Each number is 500 + 40 x the weight over the matrix's rms, rounded and kept within 0 to 999. Layers, rows and columns count from 0. Numbers have three digits each.

# layer 5 MLP down, 224x896, rms 0.0659, rows 0-191, columns 192-223
514494503551466486509477544494478468511416580511507448437522445497476413477505464522488493512478
530542521507427485483490550540501542502488539455563493486410506531520525497491553457503452450505
539469441602491434516494482470511423485499463506514464523509464489518515426517455495452510527450
544484523469529537519571476413430470424487486520458448497601456499490515444518539555450520439509
478508549517479532495532570573513470496433501459529540515463520534453560449465459472528572525483
544560449418489460539557544514535543474520412490537482392480464531475473465507481462393568453531
453561478475451465482526452493390464462552547528486454488526481470546562546529404510465509502476
517423509543524541518490531494526424561493561534518505509417538496448553516462491499456523505502
508559477510551499461483466546574492531430491523528503487483501429484510472550564535501484494504
489505539545525532500486507484518499510566480468522552463503449505429559535484524549475524511541
517456511491533541515466503456472402542488576486532475509498500544466499559530477477553470502517
459457482545531515558525438485458466449482497453517431470475551459520541523466561520474491531541
469553494536497513452531480489545519458528451523465484479491486450439543485495410555522472509559
511464526487509430480512526525521450466474490473494401490514483433472466480437557515396486547505
472456469523480549607468475519436437573497579545538550565487482537466437474538441525488478502490
451597518449505487517516557465510517515508481507494454591527538470491533530524495544522492503491
483449528609507458498447502551495512510433532490595500484480500528486523582515425436491498478473
503433494538483461530531472513502428522495511494446456478483456527539485460518478512468486616558
535546497429520458472480458552524486473482483528541545517487529528560544500488546605461478492529
536544510536499468487484396544441448424436519420473506463464461560469491417541516528494544525507
501464550492519528446525456408471476544511484546439523534445536497425529434524424550528538485535
434438497437505537477465509517475470487485476488532554450496486479542532439443468528464501503517
559558511482493527455550517533476543494539484509442496478461403438465415529496509510528458512507
517469541510493525493464532580482470493528521470561521507472475549535464426391489460453521547463
492487514483503478484523575500503484531485503521489553523499416510454548460448532456482470496514
520495494462457389536478494535464549491505451550545496492440500464514482524460472459471460544486
535541461453544464485459390462428543501503523532525488558500485424510452566550530527507555525475
517491498443516523529469516518500532450457499608451479514496451519511542489523368526481516519522
452503513492493533463508511482426496446441575400505526448525472535537398482558531509468489543500
513542556515559549532492442518494561495546493515454585416503471484586492468455457461497519486566
483479541457504518552437585490565542453420485438506509468525592506509577456534384480450523466544
477514531500457489558510494516450511502500537438455518520516533538450495511470484480406455505499
529511482524530463541536545507423492539448490499485548543474458555439591520539494471522488553482
556491513511465471510490479500536494472540571479526460570459457491530530483588426478520486478468
433472509462458489502497456505480513489589489570536529563523512528442458508483511533530515506483
515492521453518479583479516491542498549540498503463470522510519508477457548547516544509453506451
465526476419522520522548447450575547500471466490519512525498577478477455565510454520528559475499
470445553487438492478504505478476491520475521503509459478534546482429504508468521505504529496533
517534477510514481409509548502450483543532602420528484535480478503538562564390572537483546436533
473483545446576538386501480507481518520528571458542540492499432507556497526468546506541473542515
457458457545524501510467483477486490511507448510496526505461461529543473381509551468464520468517
544461534432457468573523459517506441552465538527545478477492546473517538495536464468517535519554
443491531466527496457508462474525448497554537559432485444542572424471583552550520487494500531483
549533420509488481466494509541490472478540445514473495461470478457497477540485491456478457486505
459452453492548556502516477504537512532503466510503492522567507435475434478555558522417503496513
451520464551495534446505517486515455499437399507568495542382542536478498535475490553515489503492
571499525521508482502558431449445487483495468533559495493466459474592513455527475517447534543537
522578484506395534547500460496532497542480481493584514492543566523521506554571474526487579522487
530530535471449568564496542495480441567571437446485527468443491492503511609533537523448489485444
554462521477517470485508518498490462523501524475483502474488524475503453585469575485496536477483
535559415498470490446510531482475516416469518501493462492519497460541447394507480471558480459559
495448510520485487486477543488505538548431473505471480477563523467509502578469467511525447510486
521496546529506509490492525468460493522482475474491492468581562498522523508525484457505496519516
543488469582589501492425513582449443483510499467531548475501486475456525593541507480466520548511
505514573455436523541512563519503517518490466495456520502534479528561476419594536599506490462448
478471476474510474575475536492550489422467496462430562413439547544398579497493460508440457438520
536435516517514470516526501539483436395566492528471521466445474487531477460401481587481515423480
517513476519455475541572413438521472519413450535531463471546461502496460553542495469464437516586
548488522474441536540462524491491448464459499481497518526493464531511561409547461454469492522516
479440506472444470565457497474522465491521504507557550423582456559540489583400535558468485455497
527497504422441594493532566536478481533578439465515436541453566496428577441547487476593540536459
517509471537506481461500455454506500461528462463489480538490549546495505508519438464504556502537
548447499502534523576463437393563571470516528474505455435487485569600493461480584531534548486449
499552490488440521523485508513545539511541581533448424530511510567486554531544449513426455513479
650589491511582461407499511526490593470555567394525532550477493497551468436409496541513532512507
477499480466474459505466516528520439584480507474512473514441512455568488486473509428546458562558
494438524543544567525522530451585550547525511487546506530551460500484392543417568532515536530543
462461474495547460494489518529542522448549539551508503417511510448481550389467463489543578526437
489520523474428445525427416539504418507507521500479504545530518499496412526492534483567501471487
452552478531483549529529509438496545552499431456491504466507542535546476530448497521512492480415
503443495453482493509526520466547517453532384552536435439517485486530533510446534533476508522515
587520519514465501484466452498526462452522446438519532554596511561509533489510472450523590522484
452468479410485449530522571474512571573506519490519516488562545416540556532475610444472506469544
464478504530543519505472441459472424527471581476530552495526535531472481466474477477474527459471
500449525427513485489532512539556545447496509524541487498566467489511507511484540491464529526526
441560541477521533429496498511451462498441465473470567475509460448495514585504506491515451521455
451523514521470463499534507520478474488536518553477473540443473554442529610484586485574487523473
538480550518482508443440497484484421535489552465506529541543477484504462563552558481542468486492
449490552503573441482432506542378504486473488499502489469572476508488430581498463493404496487458
491497474488528440497527448442500488582421516523546424539537556481467386482502442544502505545564
448484516554510568564514518463477539534497548456502487507491497528470547516560439493534507530517
551493464467408491499497516575445502494467503478555447552450544457518458489572490498460405471525
503458508585482478586503455506496544578542518470541533434453505456555356593472538472430498516507
496466524483463464557492444466482485423474512453518450485504545461406495476561520484506456461510
517471480579493472513499457463527522502511418549492539541511510499489511548512498485516415492523
420553476504451466485513536497462547490520525452497511447528489573553543442467484413497468526558
506509481503480587445503467498480499468448463509483533515518552452495485487564467547538438464508
485494505534526496485497509453565484483547504478559516477558555555520447483476467511478506471561
536471529485488491468514580478511509501492511517528526520578532529525485506480483492503456478511
488541484380444449436564542465580549494486479524478515395556516422555468509474499448553494493493
529518464448430471464481450473514518483503530478524501513520525495524507471499480497534442517518
526543529507452462530524551445574554485578502448470506477534478537501468482524442559532490481490
553479468467509506554468449480516486443551491475510461481516484448520485426406422414525523513470
505508468508505506500457463501496517479517510504549530515525498501527603454527524542509524460465
406488481535487528480530443490413493560544487557476427491516519385452466542520532520526465559504
435478497536501512474492490568483500511437542455530480465464527454412453479506486512464553526529
514507489450490556452468508544512514468511498519494524536512487524566482569508569508496439481474
521505497474516508454492489504548483610577495457488494490581530440473563599522469450471588524481
567456544437562524517526438428506539455492544517576469529471500495466473388535462489483564512586
500517515477478483442471456443509520524522509549442459436520522467500527364456471449547548512458
574474526548472545454529496460402498519525465468478391515567546429500505515445490459482441538451
482611554456523493487523487464532528499533484497579517495489494474447459440545510453502513511478
500450533549496471476460530456437551443505498461537508543469481539514439552522461517551491383427
542492551575537465454550430476497491560498468506512532539550481500534487588501516456550486532471
536518472514476531522498478541554532500462443529493501528476451444428431567488455431448480432507
497511507453529511466498507455544504481536507511556522508499472433513474497481525467425496468502
498573496507439511540507555509462600487521515526427551507535504543521502419513467549583577536543
496578526493530572553519567513464482525500470447576450549546513467563601540451569558535564469500
460532508580429460441486488555504471618462448472464495506505474475487461570510490511520410547514
498461436479579557536594484585517505525519459525494559544588574538422582598476446532446539445491
518519468528487494488490521484547477571477465493519461524467500469488521515502584457535489461482
498535518497535440477506491547464417477519522455499553538436439509500454509549482529535534528428
516493462580636542524489470501541523478470584472467553510413516560477460425476502520463495494502
479502508467540537536559500503456563506482504576471554494463519491419543414525403489523520451489
519527522519508544484526506441554514479472455427496492475537466484542505502460451531491515488513
434518529510585523582522446489542456504497504486448508522408514588485632519581489528545434532501
453534458518525490536500488496528410441440544532520509545440542473521480528583489526628483493510
502481524483570505532514426487542415479464525470516478389588537490509472538535515587490500510537
442574493430505537511509574549526541496492516464502582457497502463552557455511545520486433480521
521533549499502502487434447492434535481474526466448520481515533518515468535484522519517480485469
480487534492500550496493431478506521548545525510521485468562497450556468586496458463503474509518
492491518466487576474484499444513515487488538456558514506506465507536473507502438497471575501456
512514568488519495451535482512510483493526554527457477440552524526472544549474431483517429534494
477413553536527434533521558495541482504489459474544499506553483486480554506501500466495521465496
558494481483465546510473506552474523465507505490403480488551480530518517578501536530510479485513
456504446505463499465483505482448537486485472483472492494511457534458541461499501460444521570565
537499510535511488373476445465484489497482524526477459518436500529493478637522551460530499547521
483551535495479524442480506455481519490525500494508508559505538518520433454553528499423485578535
518471502499561468519473507481421493493528495489494569483507450433540487456460503498587456444426
503491495518530486489504540575471484524529501543476558496478465436478491536496520522404493551531
481535492509502447488507429490467490545494514462491559508442525455477476606578465528507512455451
513560451435500511459477508495441504371522525447458520541551486522540482574499427510494428462498
462426432516543512545482560489496500488500498508474488484498565535562525477560496464522447533429
426486447448504456535518512494468498511440473536479502493516409461413480436556522522564506474457
493522473474554424484435515553557488505505558522502501512571494441541491592444544558518518535533
607574426550510485518473434512433534536501515532535410509510413450496443519559576500481502469519
447522509466622505546511509482513571489481507441560505522484532543509542459517572424526448465513
523486477517484497581521517480467438470477521545490550453488516540513409525506478475477476499484
570495465449445487494462510564500557501507526511507434478527450484482562502529632501517510502499
481535521483548486514440498478494542500525514441523471523416566545492464586502608454426470472468
474417478433533549509511521486477430564554529510520500480450484450557495441462509494515501543492
545534561556506451514494494416507491507515490507509498561472579505454579508600563495587478477517
461522501465493476516484442462472461478495490525527455501492446492488477436455528518601577505437
559489528479468545482503482476541446522521456469507559437551550526563488500474514520457505464522
526548457590518541539496534443523524505515517528517478554495518404415538492465484415492467537559
485484460545512497547494495514533499520510463556543452475475458463489520445555459453532491551534
527484453534491466543484489513485485516447575534410423464499524450511575513527514494491479542427
519463485455494496568452480486495541513520457446440453533524477455489497477521467519473518535517
487502477477498502545505474486536513579518515514462482510521541499440426492499452522585510463417
474521520415498412502513505488571480465481583454440503514462521507551470568580540460490529542430
522544533463490563468460491549537459422478573464471484521481456516486506449535479452477373554513
501504545567480502514493522465476486540495547406444459513453527494453499616529596549512465524537
448545574580454514623502528519465488496489521488540536492557475526503489477477495443490542557552
469602507491561439500504481517459531532527453515486450537502515456483560437462536478530566444464
581436466493481502487588540466471457476554584504454509506573495520523484594453457510520483520464
478530527499466541448514544563477499491528458469438481456468529523527447484457535541443570475474
423507480528479541588498488521518479452454461555489505589506457444477494422590514467501481532550
495539533550485467469473547568512549456527532474555465460487526470544455424562503520476470523466
588542510518481488499529484450562520517485505545458427544401496437459604394578519490482482460438
505551494512507488421479590560415452533513593486466468532504500468497497574454481491498472497494
549436503504477576486532464584616473470483411550427470529515444548521539457434499417454484559511
426561490444535479529444538526527505514466528492484522510431541478571517511471511528443554509480
478605486588581533482535551509515447563518524527535540484555496522456521411533419473577527448498
464434454414503513532458488480546555474554526556528509581438546469560545478515526481454546498529
445454508525565525521487523492542518567506509577510488476637557436459544421480491521431431528468
460528488592524464490461508450532522457493493532510511536517533509548566526486449483539499503494
469478496482488559456494478467510528530507513470519532490481514490553456439479429526456515461472
459543492471475406551478468507451524434507469556513487514450475517472535363592503535535518541548
552476481500478519471579496481534551430529495551474474498492559463475461474502485451515521544466
591532502449473442455545534534494534434482460516560535483534429500562468459514539561512471538534
473508513510463519543505490510508518499506492378453509515439475469477465497470544506540491469478
537534507495524549486539491512515519558492482569515469481520543494494537556497542473534533491550
462512512484539472545529507537479465402442525515486526530449496549439583590437519514473477451498
553494472506424466463508567522485485476471515544495438554505520573511510464505475508486551531519
484470543488516538420495501480531486575476452540537488497586521559466483395499469495493429541395
450506488470432542488481528481566518526420417539506472581446575523525443476529611506483481528485
522502493491464515495495534506496542504541423453490496422487530506462457402509492514543512505517
467510489532481527390431468523453481500479446463546501588480440429572445577481526467461512519473
407492556490507462592548508514482501549509505478469565468574496456471465593461486511511549498519
538512494518471436502510575437413417526471526506539441511494545514506472501533464503477530494480
474531481497485514457505553490512482490464432498485458543422507526499461524461476497492513457461
477436505527549588529500515527533559518500502476527524436439566586530445484493479462517506445578
481542482493448519519506476554493493553480464546541525477549501543479483542491557547527490511462
524464548588469496543528503444512506529537515479479534465566486547490548510464524486494527564458
498481465511521515503468386461539516451454469512546520448460478559544460432544433462520482478445
541476542556543476548536471588485521421491557481427497491508520542522512468487557483506520479539
472506497479425447462475487554466470494465525467547505498553433444577437439500457564553479438514
500482462459549545463520499510486439480500496491535463561486485470489501526460606424514428480501
477462508514502538468418521519597509472464482484485491602574382517511511665472493503591451491557
503476495471528514564498496508579486556482496417484528497516481530523551562510465394550457481500
495600426507401531461547474529483534512471489489535478476477505519500457516510464538489523457560
510455425499543473474550455502539507491589505486569516488577549524531562568543566555480523501504